{"num_hidden_layers": 18, "hidden_size": 512, "num_attention_heads": 8, "num_key_value_heads": 8, "head_dim": 64, "intermediate_size": 2048, "vocab_size": 32768, "hidden_act": "squared_relu", "norm": "rmsnorm", "norm_place": "pre", "norm_eps": 1e-05, "positions": "rope", "rope_theta": 1020.0, "rope_fraction": 0.25, "qk_norm": true, "attn_scale": 0.128, "bias": "none", "tie_word_embeddings": true, "parallel_block": false, "init": "uniform", "init_std_qkv": 0.034, "init_std_o": 0.00566, "init_std_up": 0.034, "init_std_down": 0.00566, "optimizer": "muon_variant", "learning_rate": 0.00986, "lr_mult_up": 0.642, "lr_mult_down": 2.0, "beta1": 0.93, "lr_head": 0.00445, "warmup_steps": 0, "schedule": "wsd", "decay_fraction": 0.573, "decay_shape": "linear", "final_lr_fraction": 0.0, "batch_tokens": 65536, "max_seq_len": 1024, "doc_mask": true, "train_tokens": 587200000, "max_steps": 8960, "dataset": "wikipedia_en"}
Each number is 50 + 12 x the weight over its row's rms, rounded and kept within 0 to 99. Layers, rows and columns count from 0. The size before them is the row's rms in percent of the matrix's.

# down: layer 11 MLP down (transposed), 2048x512, rms 0.045, rows 1168-1220, columns 0-63
# up: layer 11 MLP up, 2048x512, rms 0.0587, rows 1169-1220, columns 0-63
down1168 098:53 28 48 55 50 64 35 70 48 38 45 79 43 46 38 47 39 52 58 70 62 41 43 51 45 64 30 35 48 39 64 50 28 42 62 67 61 80 64 43 39 63 43 53 53 45 32 46 64 46 46 71 41 59 53 57 50 61 47 39 70 40 72 53
up1169 089:36 31 50 38 47 59 31 55 52 61 49 65 48 54 59 50 49 43 55 47 70 31 57 29 58 57 31 41 57 64 54 54 58 65 36 53 50 33 34 43 35 47 63 56 47 64 53 27 63 43 48 43 49 48 75 55 46 44 41 67 46 29 40 36
down1169 105:33 64 25 48 52 52 48 39 65 60 53 39 49 35 20 71 31 40 45 43 35 75 66 47 37 45 52 43 43 51 46 46 48 51 42 40 58 62 54 40 61 56 44 46 35 42 42 67 36 50 35 55 33 49 45 66 39 60 67 63 63 80 32 42
up1170 099:53 55 36 70 47 52 44 44 55 41 46 54 55 54 68 54 34 51 49 31 47 45 46 51 60 61 41 48 26 60 41 70 31 61 58 58 58 54 83 65 46 44 38 42 53 54 54 42 24 50 38 22 39 57 50 65 50 47 39 52 46 56 54 55
down1170 101:42 65 22 72 59 49 68 37 58 55 40 61 54 34 36 40 46 54 58 46 54 54 43 39 52 35 57 52 60 59 57 59 47 67 76 62 63 50 64 55 63 45 68 45 45 49 57 71 59 53 31 46 53 52 31 46 60 45 62 60 93 60 59 48
up1171 096:65 56 46 47 52 47 40 54 27 41 35 79 37 42 56 63 61 48 51 47 53 51 32 47 54 54 51 52 68 47 40 50 46 35 47 57 34 61 48 47 41 56 49 48 48 31 48 55 55 52 38 44 65 70 50 49 51 41 36 50 70 38 66 38
down1171 102:38 60 38 59 36 27 61 38 47 23 62 71 59 29 41 59 60 43 53 62 65 52 53 57 35 56 49 65 40 35 44 58 48 63 49 57 59 35 57 65 61 41 39 66 49 22 66 65 37 45 45 23 38 63 44 46 49 59 60 42 40 50 35 64
up1172 090:18 46 58 61 66 66 51 38 74 51 41 31 30 33 29 49 41 34 71 62 48 53 46 51 49 42 67 49 75 67 50 40 35 50 52 66 66 66 64 53 66 29 51 43 16 40 37 44 65 50 41 34 59 65 72 45 69 33 66 58 49 45 34 50
down1172 114:56 46 54 55 38 48 64 48 58 42 34 34 50 52 51 46 70 43 66 53 59 63 40 64 77 62 52 50 65 31 68 55 47 41 60 29 40 54 46 60 50 49 70 43 65 45 39 54 37 42 50 47 46 56 49 49 57 41 60 61 59 41 49 70
up1173 102:37 50 49 58 59 35 51 38 64 28 52 44 35 54 34 42 45 30 47 48 40 40 56 77 65 53 72 55 43 49 54 30 57 41 72 62 54 57 47 44 60 36 54 40 62 59 40 63 43 42 51 45 58 41 25 51 70 48 45 61 38 68 34 30
down1173 086:58 51 47 51 66 41 58 65 46 22 33 39 51 57 73 55 57 43 48 51 39 53 52 62 56 63 45 52 43 53 68 60 59 38 57 43 52 73 26 49 53 54 51 43 39 47 44 57 49 44 50 79 82 52 59 66 48 49 47 60 69 53 51 53
up1174 102:41 58 48 45 36 61 63 44 51 43 36 51 39 24 47 67 45 47 37 54 53 45 40 43 53 38 34 57 53 74 51 61 18 46 69 40 51 53 45 46 28 36 73 46 53 41 37 34 66 60 64 60 53 55 54 46 42 53 47 34 67 68 34 59
down1174 103:37 48 65 54 53 55 53 56 69 47 54 58 58 61 69 45 47 39 43 47 52 43 44 65 71 54 41 68 45 44 39 61 55 41 46 70 60 49 62 53 49 45 44 43 51 53 53 38 39 55 46 46 53 54 68 40 47 62 53 57 36 37 45 72
up1175 105:57 54 65 54 34 65 41 49 40 33 64 62 41 56 53 26 46 57 36 34 43 69 25 55 49 47 36 47 37 65 42 55 66 27 53 44 55 44 42 59 40 27 57 55 51 42 59 26 50 55 40 72 67 56 41 44 47 46 57 47 57 48 50 46
down1175 101:61 47 48 31 43 52 27 59 37 46 60 67 64 56 42 49 43 57 39 52 33 43 41 52 44 47 46 49 48 37 62 22 47 44 64 34 64 52 48 54 66 51 56 48 55 60 41 65 73 46 28 32 57 52 48 38 36 69 54 42 52 44 36 33
up1176 102:49 57 53 69 36 57 34 55 40 53 56 45 23 43 54 37 42 40 51 59 49 45 34 44 56 64 53 39 60 33 51 79 62 49 62 50 45 57 51 61 28 28 55 53 33 52 52 52 53 45 46 55 63 64 63 46 35 63 57 32 50 65 47 45
down1176 098:67 62 53 43 45 42 59 42 54 65 26 59 54 60 64 45 39 59 65 50 48 40 74 57 66 52 37 16 61 29 42 61 49 52 62 41 43 44 47 62 56 56 44 81 56 56 43 36 54 40 56 68 59 76 39 56 64 56 34 48 47 60 48 61
up1177 098:40 32 57 53 39 52 46 53 30 44 63 38 47 54 74 64 70 61 48 54 39 70 43 52 54 57 48 50 48 55 32 68 55 45 57 51 54 35 59 44 45 53 48 61 43 52 43 58 37 80 57 47 53 45 44 42 59 40 62 62 62 55 36 22
down1177 094:63 59 47 32 37 72 51 59 52 61 34 45 48 59 63 50 56 47 49 46 67 50 30 53 45 31 28 35 61 55 45 52 47 47 60 47 45 48 64 60 55 51 32 41 63 50 39 46 42 43 45 46 40 65 09 56 44 49 60 53 52 48 62 55
up1178 101:54 83 38 43 27 49 21 52 48 42 47 72 38 45 38 35 58 68 39 45 27 41 64 62 46 59 51 59 47 45 65 61 63 60 66 65 39 50 44 52 37 55 46 69 37 67 45 38 49 43 26 73 57 60 66 45 56 53 39 56 63 67 45 57
down1178 108:66 65 61 43 40 46 56 60 61 43 39 37 44 46 53 43 67 52 56 39 38 46 30 50 55 55 55 47 31 51 46 43 44 67 43 45 47 72 63 45 36 36 48 56 71 34 67 66 78 42 22 26 27 32 30 66 28 50 30 61 47 29 55 44
up1179 100:40 51 56 45 54 49 55 49 30 32 57 34 41 33 57 63 57 57 60 60 52 46 46 48 39 61 47 44 71 58 57 54 41 63 35 54 59 62 57 30 49 60 43 58 50 69 29 46 48 38 53 24 50 63 49 61 65 59 37 59 56 39 42 53
down1179 102:34 50 53 62 43 55 72 38 66 53 52 44 42 49 68 46 79 42 50 41 58 49 64 47 73 24 43 38 51 61 63 60 48 67 77 46 65 60 53 52 58 44 40 42 44 46 51 45 37 42 71 62 43 52 52 49 41 58 49 54 48 48 30 45
up1180 100:45 57 67 55 31 60 70 59 52 67 39 55 65 31 58 57 53 24 37 41 35 58 41 45 66 49 26 49 65 44 72 51 70 54 46 57 39 62 50 75 50 44 48 41 51 50 32 37 48 48 42 50 49 34 52 58 40 68 64 51 45 40 53 43
down1180 086:37 47 35 73 52 62 29 67 52 26 46 58 54 49 49 58 57 30 70 67 33 45 50 59 54 48 58 39 52 58 61 29 45 28 72 47 53 59 54 53 58 68 52 38 31 49 36 56 63 55 54 43 52 43 38 65 55 46 55 30 37 72 37 36
up1181 104:32 52 50 53 54 36 54 40 57 64 45 53 62 53 56 55 51 50 50 57 59 48 60 57 51 61 35 29 40 52 63 50 54 38 46 53 64 73 36 57 48 52 46 57 37 48 38 29 27 45 70 48 46 54 39 61 73 62 57 39 63 46 51 52
down1181 112:60 49 50 69 49 39 77 47 43 46 41 47 42 59 38 29 48 58 43 40 52 41 53 65 54 52 45 52 54 49 57 58 48 32 57 59 46 57 54 62 76 54 55 47 59 65 31 55 47 44 52 51 42 54 53 57 52 59 46 54 64 34 48 44
up1182 104:38 53 47 24 52 53 68 42 55 50 62 44 26 78 50 66 61 30 21 36 42 61 56 38 52 53 61 67 53 61 47 37 56 60 33 44 45 44 41 19 50 37 58 45 58 66 44 49 54 43 51 50 48 41 46 74 49 46 63 51 39 29 48 58
down1182 115:51 61 51 47 42 75 74 66 56 56 46 45 42 36 65 50 55 26 52 42 25 54 54 50 26 36 64 61 47 47 56 70 60 52 45 48 30 32 44 47 65 31 42 38 62 57 62 57 45 62 58 31 55 49 36 58 52 53 39 38 54 47 44 59
up1183 101:35 39 55 46 61 44 66 35 36 38 30 45 55 44 46 31 61 48 34 40 40 46 55 65 55 62 57 30 52 49 60 47 74 45 53 39 65 51 42 51 57 37 45 50 39 44 46 59 55 33 67 35 57 73 51 49 45 34 68 43 54 36 47 54
down1183 089:48 71 59 73 47 61 45 66 23 73 46 34 27 53 50 73 41 36 31 62 55 58 54 41 45 59 50 50 39 44 52 57 42 45 70 45 63 48 35 42 43 36 39 45 68 59 26 54 52 59 51 42 54 43 54 39 46 41 64 67 33 54 52 38
up1184 094:35 62 53 58 22 57 50 56 65 37 59 43 49 45 43 44 54 57 54 62 57 27 51 46 55 41 45 38 51 25 50 63 37 36 32 52 46 54 30 33 57 58 46 51 50 74 51 56 48 62 44 58 55 55 52 77 45 41 64 66 33 56 68 36
down1184 105:26 41 35 48 55 57 44 57 55 65 73 52 49 38 55 48 63 46 50 50 53 62 36 47 73 43 48 64 66 38 24 41 44 43 66 41 60 48 44 66 48 40 55 47 29 31 38 57 49 67 45 71 70 53 74 62 43 51 31 38 71 76 61 61
up1185 105:46 62 45 51 57 55 40 51 45 37 85 43 60 43 49 87 26 54 27 41 63 56 58 24 62 49 33 41 39 55 46 67 10 63 73 74 37 50 63 43 35 56 53 27 53 38 47 54 53 69 35 46 54 68 58 44 60 40 53 49 54 38 34 40
down1185 094:34 93 60 47 56 44 40 56 63 24 52 51 77 67 54 54 56 61 33 55 57 73 45 38 72 54 49 55 50 66 42 49 35 27 74 60 46 47 36 52 25 58 50 41 37 42 36 31 68 47 33 43 68 51 50 54 58 44 45 47 50 60 46 79
up1186 104:33 57 52 47 45 25 41 42 49 66 45 49 43 41 43 25 58 33 64 54 38 34 65 60 45 60 53 63 69 53 62 40 36 45 64 46 43 27 56 46 67 60 59 44 51 47 52 39 34 39 60 54 41 52 46 72 49 43 59 47 75 55 51 55
down1186 120:65 62 25 58 51 33 36 65 44 71 51 31 60 45 44 54 18 37 62 44 66 58 54 48 42 50 55 49 56 50 41 40 29 38 49 50 61 53 54 37 40 58 65 46 58 44 39 52 51 38 42 77 55 50 46 56 43 59 44 54 54 48 56 44
up1187 098:51 49 59 42 60 62 59 48 42 53 53 29 19 52 47 53 51 68 23 52 34 44 62 52 36 44 62 46 40 60 57 56 53 54 52 57 52 61 51 50 32 58 67 48 56 55 49 42 37 52 72 52 74 50 49 28 34 68 75 44 41 57 26 47
down1187 087:37 46 59 56 52 55 60 52 72 32 43 51 46 68 45 44 39 59 62 44 41 41 65 49 31 46 39 37 66 53 56 50 41 72 44 41 52 24 45 30 45 31 40 30 28 49 57 41 52 52 65 62 54 54 34 35 51 45 31 43 37 54 37 65
up1188 091:55 38 36 62 51 51 68 42 17 71 63 52 53 55 47 44 49 51 47 66 48 44 62 39 54 51 38 50 39 40 59 29 55 56 57 64 37 66 55 41 34 20 38 51 48 30 54 42 56 77 84 41 61 41 69 47 58 40 54 45 32 53 34 30
down1188 086:17 62 45 34 58 45 46 63 62 32 45 32 66 43 56 52 64 56 29 63 53 47 49 62 36 46 60 41 58 45 43 46 51 40 46 67 74 72 65 56 31 39 47 33 62 64 49 48 48 35 26 41 25 52 42 45 70 61 43 74 57 69 65 45
up1189 093:55 26 69 56 52 43 43 56 64 56 55 35 43 45 49 58 44 86 33 57 65 43 49 41 36 59 50 40 60 64 55 49 50 38 56 29 37 45 56 50 53 64 51 58 49 59 52 75 41 17 72 43 19 53 54 32 34 31 56 16 49 38 58 21
down1189 109:47 43 26 49 70 24 64 45 56 35 39 61 56 49 39 41 45 31 59 61 51 46 58 58 51 45 58 41 37 46 32 47 46 53 60 50 38 44 50 51 62 40 49 44 59 59 74 54 44 43 53 43 47 45 21 63 38 58 42 64 40 59 51 64
up1190 103:51 70 47 45 39 48 40 50 37 65 65 46 38 54 64 45 46 58 43 71 51 75 40 53 63 42 56 52 56 46 66 50 69 73 57 68 54 50 52 51 65 60 53 40 49 65 78 24 45 48 49 56 69 39 71 53 39 55 56 63 15 32 51 52
down1190 093:29 47 58 58 64 55 38 49 42 65 72 18 47 36 55 51 46 57 42 38 57 44 68 49 45 65 56 53 40 39 38 64 38 70 53 67 63 55 55 69 55 49 67 69 56 59 52 54 34 67 46 45 62 49 40 52 41 62 48 35 30 54 56 20
up1191 103:41 63 61 55 48 59 23 63 43 44 49 63 66 35 49 52 51 48 73 57 56 64 61 22 41 49 36 43 39 33 76 45 49 52 61 44 57 37 38 40 80 55 63 34 49 77 47 36 52 60 54 66 54 52 37 32 55 44 63 46 34 39 46 61
down1191 096:31 56 71 58 52 63 56 69 55 73 43 37 52 38 61 24 52 37 52 51 42 40 46 45 43 54 60 60 58 45 60 52 44 54 68 57 52 56 45 47 55 45 51 59 63 69 61 44 49 48 43 58 40 46 57 48 57 69 36 31 52 59 47 40
up1192 096:50 55 58 62 40 43 39 54 72 45 75 53 44 58 34 66 50 46 53 59 56 48 45 43 73 38 40 34 45 12 51 53 44 54 37 55 73 46 49 44 69 48 52 49 63 72 34 58 45 61 27 54 78 46 50 52 51 25 54 42 62 55 42 58
down1192 089:69 55 63 41 50 42 57 44 69 56 34 64 33 71 79 45 42 48 69 44 50 51 56 54 87 49 64 41 80 63 38 38 50 41 52 50 45 47 64 61 25 44 31 46 54 46 43 67 43 76 47 45 49 53 56 59 42 60 59 50 32 40 59 54
up1193 111:55 47 49 59 32 57 62 52 55 43 37 52 61 55 38 64 75 75 54 38 47 53 62 50 61 53 51 48 50 49 57 42 45 62 62 41 57 44 51 19 43 50 62 76 41 47 50 45 49 44 46 39 60 59 34 53 26 46 57 46 29 45 50 60
down1193 104:52 64 69 46 48 58 64 34 45 56 32 41 43 66 62 11 47 42 45 58 65 42 37 56 48 63 46 26 43 42 57 48 43 62 33 41 42 52 67 46 50 40 76 50 18 48 58 41 34 51 63 65 64 57 39 56 37 34 51 31 56 46 56 58
up1194 099:51 66 35 69 43 59 47 61 64 47 53 24 33 50 53 43 58 49 42 60 47 33 63 26 26 27 34 52 51 56 54 39 55 52 46 64 61 41 59 63 53 39 53 40 61 46 25 43 55 44 50 54 51 47 61 38 53 42 47 42 50 37 45 52
down1194 100:59 37 43 44 44 73 62 71 35 50 47 36 58 46 52 46 49 42 40 55 51 51 51 41 49 60 55 28 37 35 48 57 36 46 42 51 44 58 32 54 36 62 68 43 62 78 34 48 58 69 42 54 49 50 64 57 72 31 42 49 36 64 19 55
up1195 112:71 37 47 57 37 49 45 64 45 45 42 78 36 49 45 57 30 54 44 63 50 42 39 41 76 42 44 54 38 58 48 64 62 54 53 71 40 64 23 45 60 45 68 71 16 40 51 32 55 42 40 28 22 67 64 44 53 80 42 42 58 45 54 46
down1195 114:48 66 65 73 54 48 52 55 45 62 47 38 34 48 39 53 43 44 52 48 34 39 66 40 48 73 54 55 62 48 41 62 52 58 48 32 44 25 60 34 35 30 48 67 55 52 73 43 48 24 34 47 50 48 37 55 59 44 55 57 45 44 66 49
up1196 095:59 45 46 55 56 49 60 48 75 56 48 49 61 66 55 43 53 40 63 51 57 45 41 38 51 53 54 61 45 50 58 35 50 57 27 32 47 67 49 70 30 29 47 48 52 44 38 39 53 48 49 54 65 24 41 70 50 56 31 50 68 41 42 44
down1196 095:44 39 53 47 67 45 39 66 42 78 51 67 46 39 56 76 37 37 65 55 58 69 53 55 58 69 50 66 52 49 56 71 31 13 70 59 45 59 46 48 57 48 29 48 41 32 48 43 49 58 67 70 51 45 68 43 70 47 34 42 70 32 41 56
up1197 105:34 43 63 36 32 49 59 38 55 40 40 58 50 57 42 56 54 43 77 44 53 51 23 43 36 43 75 63 30 55 72 43 50 68 51 67 72 51 57 46 45 40 55 51 44 42 44 43 77 40 45 57 37 49 51 62 54 46 69 56 62 44 61 42
down1197 100:41 40 40 64 56 45 39 53 66 24 49 42 83 58 54 22 59 83 50 66 65 40 53 26 38 42 35 57 52 55 46 54 30 52 46 68 55 50 62 57 52 39 70 52 50 48 68 73 60 60 29 65 49 45 43 54 45 50 44 47 61 57 19 58
up1198 102:21 71 05 55 45 38 63 51 42 40 61 42 43 44 33 52 41 66 52 60 65 55 42 62 51 57 59 28 46 50 32 57 44 66 58 63 61 62 23 64 54 30 69 55 46 66 27 35 47 53 36 41 48 39 50 54 63 42 36 48 30 53 46 64
down1198 102:54 57 52 50 49 73 39 55 43 47 33 59 57 38 66 71 24 39 35 55 43 66 55 42 44 49 49 51 45 56 39 58 57 44 35 62 63 59 56 50 55 50 49 61 24 34 65 37 43 54 49 46 44 36 59 67 59 39 58 63 48 60 34 47
up1199 099:56 72 59 39 49 56 42 57 55 61 39 60 44 45 57 56 51 43 45 45 36 37 35 41 26 48 56 36 54 35 67 51 32 57 39 52 44 40 55 53 67 61 53 49 48 40 39 54 36 38 37 54 61 60 26 43 73 47 30 59 52 40 72 52
down1199 097:69 45 27 58 45 43 50 44 49 59 43 46 46 59 58 58 34 34 49 49 55 49 33 35 56 58 56 32 44 33 52 57 60 45 72 30 46 52 47 44 59 68 52 46 41 73 49 57 50 51 61 39 44 65 55 48 57 48 66 44 38 55 55 49
up1200 093:49 52 43 68 42 55 44 48 45 67 42 53 55 52 50 63 40 30 52 58 49 49 63 32 54 43 45 39 73 53 54 60 34 37 68 52 55 57 21 49 66 49 30 69 44 38 45 73 66 46 51 36 36 41 68 39 32 42 27 58 43 66 40 34
down1200 099:54 43 55 49 70 43 55 43 67 48 47 70 48 61 61 61 37 43 45 42 45 42 46 45 61 50 40 52 51 71 31 69 47 51 58 64 70 73 45 35 73 45 53 44 41 61 51 64 65 47 66 68 49 49 55 55 49 42 59 70 49 50 37 44
up1201 100:52 42 59 59 47 60 65 43 67 61 35 50 67 61 45 25 62 58 65 61 39 57 41 61 47 34 52 45 59 46 37 56 47 33 59 43 27 57 63 34 67 42 40 51 63 40 68 28 45 59 51 62 36 53 45 34 59 61 40 29 20 33 50 53
down1201 101:42 45 52 60 41 46 64 21 35 60 49 36 58 52 45 56 56 52 45 40 56 61 69 48 53 48 47 37 49 27 51 46 53 19 72 42 42 55 47 62 36 57 70 48 50 64 51 53 51 56 65 56 47 41 41 62 55 55 40 48 43 60 44 43
up1202 110:42 61 61 68 17 52 55 60 33 46 25 39 50 41 54 64 61 33 51 65 67 50 47 66 48 60 67 76 46 57 28 61 63 60 53 44 41 60 44 49 65 42 37 54 36 45 33 38 48 65 65 39 52 33 50 48 35 66 28 67 40 35 56 55
down1202 103:21 61 42 58 22 57 29 48 38 46 47 47 56 51 62 62 41 38 58 68 50 64 48 42 46 43 60 61 32 56 49 66 59 58 53 62 41 24 40 36 68 66 39 40 69 44 37 41 40 53 66 32 50 31 47 39 56 55 43 55 41 41 74 71
up1203 106:58 53 62 63 61 48 64 64 47 45 63 70 31 35 31 50 47 77 56 47 85 23 35 56 68 28 36 61 54 63 33 38 44 52 61 51 53 67 52 46 36 56 57 53 50 46 79 64 38 61 50 33 62 37 53 28 32 61 44 41 64 77 59 49
down1203 097:36 63 41 50 53 76 34 88 65 55 59 66 32 49 59 48 40 53 60 58 59 63 35 55 37 34 76 51 54 66 61 50 51 61 70 36 62 52 57 60 55 56 40 44 34 57 60 58 48 64 63 53 36 55 53 36 40 55 67 22 55 55 62 49
up1204 101:57 30 43 47 30 30 38 33 61 32 63 35 67 75 32 58 71 31 56 43 69 54 50 57 69 55 51 25 60 79 63 50 41 60 51 45 56 43 35 61 53 49 57 62 53 37 55 60 59 60 54 32 58 48 61 43 59 73 49 44 67 31 30 72
down1204 117:47 50 55 51 36 57 47 37 36 38 50 60 48 41 74 73 54 56 56 59 77 65 57 76 75 54 61 41 55 53 74 52 50 60 39 54 37 56 47 47 81 41 41 44 54 42 62 41 53 46 57 59 56 44 42 66 46 42 53 53 36 56 53 51
up1205 104:55 47 49 43 25 16 50 53 45 25 38 41 55 71 55 46 44 62 47 44 58 23 52 50 52 57 53 58 32 57 37 53 29 40 30 51 61 49 41 60 44 59 48 54 62 36 43 50 46 49 77 43 52 61 33 44 33 52 52 37 62 51 65 52
down1205 098:66 48 48 55 48 42 39 56 72 45 51 50 63 59 47 52 22 64 54 60 47 43 58 59 79 45 36 53 41 31 47 43 42 37 62 42 48 45 55 80 53 64 59 64 60 58 37 36 50 44 48 49 51 49 30 36 50 32 72 64 43 63 60 68
up1206 092:59 38 53 29 68 46 45 56 44 46 25 49 50 52 63 65 76 62 35 53 72 59 70 51 57 48 54 47 68 32 21 45 53 32 65 41 38 62 63 46 51 64 33 42 36 61 33 39 65 47 38 36 51 54 49 51 61 32 55 42 56 60 39 70
down1206 096:55 47 43 49 59 42 46 24 51 44 52 32 53 39 40 40 34 42 51 57 50 55 59 44 38 31 47 44 59 42 55 49 52 68 43 54 40 50 56 45 47 52 52 59 48 35 23 49 48 56 49 33 40 57 54 53 36 54 47 53 38 60 53 57
up1207 096:59 63 59 31 35 54 51 49 50 47 64 63 44 38 27 70 62 61 48 43 59 40 49 61 38 56 54 54 41 39 43 74 53 46 18 52 36 46 46 46 64 60 54 42 53 59 45 65 36 40 34 65 50 63 38 47 43 52 52 47 69 70 37 68
down1207 103:39 56 54 28 36 45 45 29 47 57 38 49 27 40 72 45 54 42 78 53 40 79 42 46 26 64 27 41 61 48 63 54 50 41 72 69 53 56 44 54 61 55 53 53 60 54 42 57 48 53 51 32 35 50 32 31 46 59 61 51 52 44 53 62
up1208 101:27 29 64 40 59 30 62 65 70 48 50 60 57 68 54 53 50 65 44 67 60 59 59 66 25 57 71 68 48 59 78 66 42 56 25 59 38 37 69 65 61 55 55 46 35 64 75 45 47 58 55 62 34 24 47 19 65 42 36 50 51 57 64 55
down1208 100:32 24 44 50 56 54 18 69 63 55 57 69 36 43 27 50 64 58 33 46 60 45 47 38 40 32 41 41 44 52 68 56 28 44 40 65 66 37 42 67 56 35 47 55 59 55 63 38 27 40 49 56 35 46 69 43 44 67 27 60 47 41 61 46
up1209 099:49 63 33 31 68 48 51 23 56 61 54 45 36 37 49 55 38 53 58 60 34 38 36 55 41 44 50 43 45 33 62 35 38 60 44 46 44 37 33 24 71 59 84 36 49 48 32 45 53 66 52 56 20 30 52 45 51 57 54 53 66 64 45 63
down1209 108:45 46 39 53 61 27 59 52 57 39 54 45 63 44 59 55 45 60 58 53 42 68 41 40 54 30 49 67 50 61 45 23 62 41 27 31 59 51 46 51 53 63 64 70 82 45 58 45 64 59 24 57 49 58 45 24 51 39 59 40 63 45 50 35
up1210 089:52 46 48 61 68 35 62 64 57 68 52 50 59 51 52 62 49 42 39 26 48 53 31 35 57 33 70 46 62 51 50 36 72 39 52 36 39 49 47 29 38 41 71 59 70 51 64 39 65 41 68 55 69 40 32 51 49 57 37 48 69 52 53 77
down1210 085:49 50 41 37 62 49 43 48 62 46 35 43 48 37 49 66 47 77 66 51 51 54 59 61 54 50 43 48 50 60 50 60 34 41 47 72 45 72 39 46 62 35 40 63 42 25 51 76 52 43 54 24 56 41 44 24 49 63 58 51 21 46 67 28
up1211 105:46 24 57 69 37 53 53 59 39 36 59 57 70 31 48 43 45 66 61 48 80 52 25 65 54 50 70 76 49 48 41 36 55 36 58 48 44 48 44 37 58 71 69 32 48 50 52 52 25 60 30 54 59 53 39 57 68 58 63 52 34 57 58 77
down1211 108:62 49 51 38 34 55 41 44 42 56 17 47 46 65 48 42 72 64 53 48 42 60 52 26 49 69 64 54 44 33 50 53 46 38 36 62 54 49 58 66 61 53 53 56 53 61 52 53 58 60 55 43 49 65 68 54 52 49 47 59 39 42 34 65
up1212 103:55 40 39 53 59 49 57 76 50 56 44 47 43 32 45 46 43 46 44 62 66 55 40 32 61 40 45 52 43 45 54 68 49 53 34 73 52 64 49 32 67 49 54 54 62 69 30 48 56 44 59 33 46 25 70 56 52 61 63 36 39 60 56 40
down1212 092:43 65 41 62 39 56 23 22 45 74 47 80 49 43 39 32 39 48 30 50 52 45 45 47 58 66 64 42 35 37 47 59 49 58 49 54 54 59 42 43 58 55 27 53 59 73 68 41 59 59 46 64 57 40 41 40 42 65 26 39 37 65 40 71
up1213 099:64 64 61 61 44 48 74 43 53 44 50 59 51 39 48 38 60 41 28 26 68 61 43 28 47 58 32 53 47 59 63 55 63 50 65 37 46 61 69 56 48 42 68 58 45 47 35 48 70 59 34 40 23 39 39 69 59 60 34 54 38 60 31 39
down1213 082:52 48 49 47 51 51 47 56 45 42 54 48 48 46 48 54 50 51 38 66 55 50 44 48 59 53 74 70 44 48 47 65 52 64 36 58 49 32 58 58 37 40 49 53 56 59 46 61 47 53 53 54 64 41 40 38 54 52 41 47 33 61 51 76
up1214 106:44 32 56 71 46 34 62 66 49 39 28 34 33 38 47 45 46 57 33 60 44 52 57 50 61 38 50 43 36 49 49 46 51 42 59 67 60 59 50 34 35 43 43 23 57 41 64 54 55 28 47 59 50 50 61 41 25 35 86 63 45 64 59 53
down1214 098:49 61 29 42 55 44 28 52 39 59 36 39 42 34 52 24 30 30 64 56 53 52 45 38 54 40 51 44 25 44 57 48 45 51 47 69 29 58 66 49 48 10 50 42 63 36 68 60 44 48 59 70 57 53 55 59 47 36 69 32 56 64 58 38
up1215 092:41 80 68 34 23 54 39 41 30 51 65 57 56 54 40 47 60 41 62 49 25 33 57 58 47 40 46 65 32 66 47 43 54 28 55 61 54 44 65 49 50 62 61 53 53 34 50 38 69 48 48 34 56 46 62 48 42 48 72 37 31 36 63 53
down1215 098:46 53 42 63 49 36 70 50 50 36 33 51 53 66 54 49 58 51 51 40 44 52 45 69 47 54 46 44 60 48 52 41 37 50 59 40 68 64 41 24 48 43 41 58 47 73 54 58 48 66 52 65 65 52 42 40 52 54 50 43 58 41 50 59
up1216 109:72 58 72 52 56 56 55 53 42 61 38 72 58 34 44 75 47 54 48 49 65 37 56 47 35 56 47 70 55 53 38 65 56 47 45 40 52 37 35 37 44 50 62 49 59 44 76 39 59 38 49 49 69 48 59 68 48 70 49 55 70 60 53 23
down1216 097:52 41 33 55 65 70 25 43 63 48 36 39 24 67 48 32 55 27 65 57 51 37 51 54 47 64 58 62 39 45 44 44 43 64 48 73 55 71 69 36 59 26 55 32 31 56 65 10 50 56 49 43 47 50 37 44 69 57 52 56 41 50 37 41
up1217 098:73 47 56 42 47 58 43 35 45 54 61 66 62 57 50 54 53 47 58 16 45 51 53 55 45 65 58 63 45 44 63 64 47 39 53 57 39 40 56 49 65 44 46 48 45 50 60 59 54 53 82 41 53 59 36 48 45 54 36 68 42 45 37 56
down1217 094:66 48 39 45 63 56 46 25 35 50 42 17 48 67 55 48 42 53 49 70 51 52 66 61 47 54 62 64 18 29 53 52 74 41 59 45 44 94 45 55 55 30 50 54 79 49 56 65 37 52 55 58 65 57 38 41 64 31 45 49 51 52 30 67
up1218 102:42 38 52 76 27 52 53 45 71 56 67 51 31 47 26 37 55 49 61 51 30 37 53 23 73 47 38 42 44 34 60 47 42 44 35 52 65 74 31 59 55 48 64 57 63 62 53 52 42 47 40 40 37 45 49 49 76 60 56 66 41 28 51 40
down1218 114:58 45 60 64 26 47 49 52 48 37 48 25 57 46 42 55 47 53 45 35 36 27 56 37 58 29 63 43 39 60 42 62 59 46 56 58 54 60 61 58 35 55 66 43 44 52 49 62 76 50 63 70 41 45 50 65 63 54 36 60 33 27 68 78
up1219 089:48 43 69 45 48 55 23 28 58 40 46 68 55 35 17 53 58 61 59 64 40 54 51 51 35 54 62 46 33 53 71 60 68 62 53 48 53 58 57 40 36 58 36 33 40 47 34 47 51 39 25 43 35 60 52 43 56 30 31 48 66 24 50 51
down1219 089:46 34 49 71 59 31 77 50 35 38 56 42 68 58 63 47 29 65 49 46 61 35 52 74 66 45 57 41 49 60 33 64 55 49 51 27 75 48 44 47 56 47 51 49 61 62 60 40 36 42 75 77 52 33 50 49 49 54 45 40 33 55 40 38
up1220 095:46 42 41 43 47 25 50 34 46 50 51 48 65 47 41 43 55 56 39 75 42 34 53 71 48 51 58 54 55 54 67 50 46 62 57 75 56 75 60 39 38 76 64 62 46 64 72 50 49 66 40 45 70 43 41 48 43 59 47 42 26 43 50 57
down1220 089:40 38 32 51 38 74 58 52 40 26 63 49 63 49 54 57 56 80 49 33 43 28 53 42 30 56 37 65 42 58 72 43 38 37 61 42 63 47 60 60 45 46 28 53 56 35 62 50 32 59 33 53 53 61 50 69 64 56 40 43 41 48 52 77